Weights of a small GPT-style language model, trained from scratch on English Wikipedia: 3177 steps.
Each number is 50 + 10 x the weight over its row's rms, rounded and kept within 0 to 99. Layers, rows and columns count from 0. The size before them is the row's rms in percent of the matrix's.

# k: layer 12 attention key, 192x256, rms 0.122, rows 116-124, columns 0-127
# q: layer 12 attention query, 384x256, rms 0.129, rows 181-188,245-252, columns 0-127
k116 094:60 44 54 38 56 63 47 45 61 47 38 71 40 50 57 39 49 42 57 34 33 42 60 45 63 49 58 64 58 66 61 54 37 52 54 51 66 46 54 58 65 46 35 56 51 59 49 44 43 71 59 35 48 49 36 43 56 55 58 69 39 45 54 58 56 40 49 42 49 69 36 34 46 36 60 61 37 51 54 53 41 45 34 29 66 51 52 26 38 47 67 43 67 55 49 59 51 44 32 46 56 39 66 65 43 46 53 34 51 57 55 52 64 50 33 50 53 46 45 48 43 72 41 46 45 48 49 49
q181 112:33 53 54 37 36 58 47 49 52 49 45 59 51 48 49 48 66 37 35 49 42 55 44 47 50 59 48 58 47 53 44 43 57 50 51 64 39 44 55 66 50 43 46 55 44 33 58 56 49 48 70 35 36 50 39 54 54 53 47 41 41 39 52 46 37 52 68 56 52 65 54 59 33 55 44 57 48 51 54 39 55 39 42 49 61 55 57 38 66 61 53 37 38 58 73 38 32 65 55 63 49 57 48 54 45 57 55 63 59 47 42 56 48 58 50 40 69 55 64 49 55 48 46 93 47 37 53 39
q245 098:47 52 49 37 47 58 50 63 42 54 62 47 47 49 39 54 36 48 38 52 49 57 58 35 50 34 60 53 40 70 60 50 27 59 48 64 59 58 63 47 29 43 47 48 45 50 49 40 57 76 53 45 59 50 55 53 38 38 69 50 58 51 47 47 56 51 56 62 66 37 44 49 42 38 55 35 42 57 46 63 44 60 50 61 48 32 45 37 58 43 36 48 37 56 47 48 40 51 56 56 50 62 48 43 57 52 43 53 54 61 57 54 51 57 49 59 55 57 81 52 66 43 56 45 55 54 66 54
k117 098:40 56 48 56 69 56 61 53 55 49 53 33 48 60 42 56 37 35 50 37 63 63 48 63 53 42 41 40 59 33 58 55 47 48 53 36 46 56 49 44 69 55 43 45 47 52 49 38 51 45 57 46 65 44 55 53 65 42 64 54 67 64 39 45 54 56 51 52 39 63 71 28 67 58 52 40 39 54 57 40 58 64 56 53 59 60 61 37 50 55 48 61 50 41 30 43 40 63 41 39 65 47 53 31 34 52 53 51 49 46 51 51 48 53 42 62 50 55 52 60 53 60 50 47 30 61 60 47
q182 092:52 51 57 52 63 46 49 52 52 53 42 24 54 62 36 45 58 38 35 53 62 41 52 40 49 59 38 56 57 35 40 54 48 39 47 49 36 46 19 40 65 51 78 59 18 61 37 24 53 74 45 37 50 41 49 53 49 59 42 44 42 58 40 68 36 42 56 60 42 44 53 30 34 34 57 43 44 60 61 54 58 42 51 49 57 51 41 56 39 47 57 51 49 39 49 29 68 47 56 64 53 68 54 48 50 51 50 45 59 40 60 63 64 63 50 60 29 55 65 44 45 46 42 58 65 41 63 39
q246 108:47 53 49 62 46 54 60 48 62 52 32 38 43 75 59 34 49 40 56 41 50 43 41 65 55 39 47 38 51 48 54 57 46 63 36 60 43 55 34 52 62 43 50 44 53 49 51 35 46 52 61 50 47 45 58 54 44 55 46 56 67 52 41 48 61 47 41 70 42 47 43 47 36 62 53 42 51 40 45 48 55 46 54 54 46 63 37 61 52 48 50 51 48 53 57 74 41 57 61 55 39 56 56 36 56 52 57 51 68 45 47 62 48 45 41 55 56 61 61 51 37 64 43 42 66 55 23 49
k118 099:54 44 43 54 52 59 53 31 66 51 55 58 60 45 43 40 34 63 25 35 49 42 50 52 56 50 40 66 45 50 43 42 48 47 49 42 31 67 66 58 59 35 45 41 52 52 42 43 57 53 29 63 38 42 46 41 42 33 54 50 40 43 49 38 49 49 49 44 64 28 47 56 48 56 52 47 43 46 47 43 43 48 38 37 36 44 56 40 32 47 56 61 54 54 41 40 58 62 42 36 34 53 63 54 54 59 42 43 43 57 40 52 50 42 54 53 51 40 48 44 47 45 44 38 44 54 50 64
q183 100:40 54 40 64 30 75 59 25 49 52 45 42 46 28 41 43 51 51 60 67 51 55 50 43 46 47 71 52 42 59 58 55 45 56 61 48 54 51 50 61 41 63 66 49 53 52 44 54 51 56 35 41 50 63 40 42 33 41 62 51 71 61 52 50 42 50 50 55 53 45 53 41 50 50 46 46 43 28 52 50 38 44 51 50 50 49 44 44 45 58 49 48 48 54 41 51 66 56 57 50 49 63 56 52 46 51 61 59 40 55 60 36 41 54 32 62 38 60 48 36 51 60 41 59 52 52 43 50
q247 106:65 33 58 55 46 40 48 44 61 61 61 55 50 50 41 40 55 39 48 36 45 49 52 26 50 31 52 50 47 43 51 48 38 36 68 64 65 52 35 52 58 61 53 42 42 44 61 48 50 62 41 55 52 47 54 51 77 45 60 57 48 58 47 58 56 43 48 57 68 55 61 38 59 43 51 46 57 48 45 52 41 66 28 53 69 37 39 36 55 65 56 57 46 55 41 45 47 35 43 46 59 57 58 56 35 49 38 42 53 61 62 53 64 45 43 42 43 53 58 39 46 56 50 61 27 64 46 57
k119 101:40 56 58 50 43 64 29 80 43 62 51 66 36 56 42 44 47 52 45 51 62 60 33 65 59 37 44 60 60 32 49 41 44 45 51 36 44 53 46 47 40 71 62 51 52 61 65 67 50 35 43 61 29 39 62 46 57 58 54 42 61 67 63 52 48 44 66 64 61 68 42 70 45 37 51 52 47 57 31 55 59 66 58 41 54 36 43 48 52 61 49 41 39 55 39 50 37 44 44 48 67 50 56 60 51 45 51 72 66 66 44 52 39 40 60 65 56 69 49 66 43 54 54 53 53 57 41 64
q184 101:65 48 46 71 64 35 53 52 50 60 32 31 37 50 40 46 60 48 31 48 41 62 40 46 41 60 56 49 41 66 50 66 47 53 43 51 48 44 47 41 49 42 46 47 57 52 45 67 48 34 65 45 56 66 53 51 44 33 59 56 47 47 39 40 57 44 31 57 69 49 70 46 42 65 70 53 66 60 51 36 48 39 52 43 52 28 47 57 55 42 43 41 36 48 41 37 52 31 27 65 36 43 46 42 57 54 51 46 41 51 27 47 59 54 57 57 51 32 72 52 49 50 43 59 43 57 28 52
q248 098:40 47 64 56 52 50 59 52 54 41 44 68 47 56 52 47 64 44 59 54 52 53 53 50 43 68 43 57 44 47 57 64 42 50 53 53 63 60 57 64 56 54 44 48 72 49 46 45 59 68 52 50 48 38 44 52 71 52 56 30 26 45 34 52 58 47 49 53 55 41 47 59 54 29 42 52 66 50 46 52 45 63 51 34 42 58 46 73 53 35 47 14 34 64 35 53 56 56 61 50 37 41 56 72 55 67 59 64 58 39 51 33 54 50 63 53 57 53 46 60 55 56 53 53 39 63 55 64
k120 104:38 40 52 67 45 50 47 30 54 41 44 61 41 68 69 47 66 60 44 50 55 47 43 79 58 27 60 42 51 57 41 60 45 53 58 40 44 49 45 45 52 58 40 74 33 60 63 55 41 56 42 46 62 51 54 66 46 50 64 52 43 42 35 32 41 64 52 59 42 58 47 38 48 34 50 43 48 52 43 70 46 34 41 44 44 39 38 52 52 66 56 51 48 51 32 57 49 39 73 56 43 48 43 47 46 55 63 40 36 45 52 44 23 35 48 39 43 50 55 28 45 73 36 65 33 37 60 50
q185 104:44 45 32 66 39 55 59 50 60 27 57 31 57 39 54 64 69 35 72 56 47 61 59 45 54 59 50 47 49 41 39 51 45 44 55 57 31 63 35 38 51 47 72 58 71 46 46 52 44 42 58 59 38 48 51 55 47 60 60 57 65 48 56 34 52 45 55 51 65 47 75 51 51 41 57 44 40 62 27 56 64 48 74 35 66 59 45 54 45 54 39 36 48 55 46 59 36 68 53 52 48 58 30 75 59 47 38 48 46 67 50 65 49 63 55 42 50 69 46 38 42 38 47 54 70 59 51 38
q249 107:41 57 38 31 52 45 36 52 64 37 41 54 50 52 54 31 44 28 55 61 35 52 52 57 53 51 58 43 43 53 40 40 46 43 77 28 61 48 27 58 39 45 61 37 69 52 45 36 61 46 47 69 40 46 52 48 38 52 49 55 61 52 34 49 66 45 40 33 44 53 59 44 35 46 64 47 43 60 50 57 56 46 35 53 59 43 47 51 34 42 30 44 52 44 53 62 67 50 54 51 57 55 42 39 52 49 61 47 54 54 49 60 50 64 54 54 57 58 35 38 45 62 57 36 60 50 46 44
k121 100:37 53 54 56 55 52 19 32 34 44 46 52 56 39 58 67 49 44 39 45 37 36 60 39 53 41 52 36 60 48 69 56 48 55 39 45 44 55 41 51 50 55 47 46 46 49 52 38 42 64 60 57 57 73 55 44 34 44 50 63 30 69 59 59 63 35 61 73 57 56 38 51 61 42 54 53 50 46 54 57 51 64 51 45 32 43 55 40 52 60 67 56 51 55 53 28 60 22 49 47 47 56 47 43 46 45 54 31 44 53 67 55 71 47 53 55 58 52 37 58 56 56 65 61 54 74 43 68
q186 103:64 40 49 56 49 47 39 56 63 57 61 39 55 58 48 35 37 64 49 57 43 44 37 60 50 74 51 41 64 65 44 51 58 53 61 44 40 44 41 45 54 61 65 62 63 49 63 30 57 46 59 61 42 39 65 62 37 33 50 43 73 51 46 44 37 60 52 49 53 54 50 55 59 50 51 68 56 57 43 55 50 53 62 58 70 52 54 52 50 49 70 66 49 53 55 49 53 51 55 55 37 44 23 42 66 52 51 57 63 55 41 37 65 57 42 59 44 52 40 48 38 48 53 87 57 39 31 55
q250 107:55 56 65 51 47 54 34 69 47 52 44 54 57 38 63 54 34 55 45 60 71 55 60 34 43 66 41 70 43 70 32 50 72 39 26 40 35 61 34 36 56 56 52 59 52 47 45 59 33 66 60 56 52 55 58 64 43 49 49 50 47 46 43 49 44 46 73 48 57 34 40 39 52 47 49 45 49 54 44 49 55 55 45 56 50 48 58 48 53 46 68 51 45 49 64 52 50 41 50 38 50 46 54 59 39 53 44 35 62 52 55 26 48 29 48 45 23 30 41 47 58 61 47 46 58 54 55 45
k122 100:60 40 50 58 49 37 47 54 58 27 61 47 49 43 57 36 54 39 58 62 68 31 45 45 48 58 53 41 58 62 57 67 63 36 59 48 68 44 31 50 54 51 48 53 24 65 38 35 52 33 55 47 44 60 66 47 59 48 36 39 38 44 54 66 56 60 58 32 44 46 65 54 47 60 54 46 49 60 54 57 53 39 39 43 42 61 50 32 50 54 50 46 46 43 50 42 40 62 42 46 41 55 44 62 42 55 60 46 53 53 36 60 29 32 69 40 72 48 44 40 37 38 46 38 48 68 48 64
q187 105:45 69 53 27 56 42 37 25 44 70 54 34 54 35 45 51 45 63 49 51 60 57 43 57 48 65 55 34 61 68 45 41 44 46 47 53 61 63 59 37 49 38 49 57 70 63 52 58 30 53 49 57 51 38 37 42 39 67 70 55 64 42 46 35 51 50 51 69 43 47 58 55 56 47 52 53 53 46 50 47 72 53 49 60 58 41 52 63 50 37 50 54 42 49 34 72 43 73 58 55 47 51 39 29 50 44 63 61 57 47 54 51 44 50 52 63 50 35 57 40 51 64 50 50 39 64 48 46
q251 100:39 43 54 56 57 50 56 59 63 55 60 40 51 43 55 58 38 38 69 45 45 52 56 50 35 65 40 53 41 50 55 37 50 65 69 40 45 35 56 39 47 42 63 51 50 56 59 60 43 57 40 39 54 60 22 26 41 66 33 66 67 65 48 44 38 56 48 54 53 50 57 60 61 46 48 51 67 39 40 60 53 44 44 31 51 51 58 51 39 56 53 56 49 41 37 31 36 40 59 64 62 43 27 38 52 62 52 58 48 47 66 54 32 49 46 37 68 62 61 47 53 51 49 49 38 56 59 48
k123 107:39 49 52 36 62 55 54 27 45 47 48 66 44 45 46 40 66 69 32 46 56 44 75 61 51 39 52 26 48 68 57 44 43 51 53 46 67 45 36 48 62 30 44 37 56 53 38 30 51 48 41 51 36 34 40 63 51 53 62 49 18 41 63 59 49 58 51 42 50 59 52 54 44 55 56 50 56 57 48 47 28 52 66 48 63 34 49 56 46 54 47 62 36 56 45 32 54 49 54 44 46 56 42 39 31 38 65 59 51 50 66 48 57 59 46 61 71 82 56 46 45 51 54 63 44 46 22 50
q188 098:63 44 55 54 38 49 60 45 62 54 42 51 44 50 48 41 67 45 58 69 59 55 65 57 47 53 41 57 45 58 41 55 70 72 23 52 75 44 44 63 43 51 50 39 50 39 52 51 46 50 51 58 42 33 47 67 39 50 39 51 54 41 44 58 33 53 34 49 63 48 70 63 58 44 60 59 53 58 58 41 29 50 42 37 66 56 31 59 48 62 48 64 41 70 57 53 39 68 46 46 51 35 58 46 44 50 69 47 43 42 27 56 44 56 42 53 41 31 49 48 45 28 47 45 53 38 44 55
q252 100:74 59 43 66 47 51 78 49 46 75 42 44 53 40 45 48 45 35 41 58 48 37 52 64 45 68 46 59 60 66 40 41 56 52 42 51 53 55 53 56 42 47 49 34 48 54 48 63 40 51 45 64 59 53 39 36 50 52 73 53 49 54 47 44 43 40 56 57 41 53 53 62 91 51 45 55 51 33 57 43 52 56 40 52 47 45 56 63 36 65 49 63 28 61 49 58 44 37 60 49 46 44 47 43 55 61 46 59 50 68 42 35 41 40 45 50 36 39 59 44 48 69 45 39 61 39 32 55
k124 097:47 47 63 54 52 37 32 61 56 52 32 49 45 43 57 34 54 38 41 53 39 61 18 45 59 44 59 53 60 55 38 37 34 62 39 49 63 52 55 38 55 36 36 38 30 52 45 56 37 41 29 59 55 50 36 45 41 64 63 52 55 57 46 54 59 39 37 32 51 60 46 70 29 34 51 56 31 40 34 55 55 34 46 58 44 59 44 47 49 54 52 44 49 50 73 51 54 38 40 57 55 64 48 55 52 55 54 59 55 35 49 60 51 40 47 60 32 44 53 38 61 72 57 34 48 54 41 31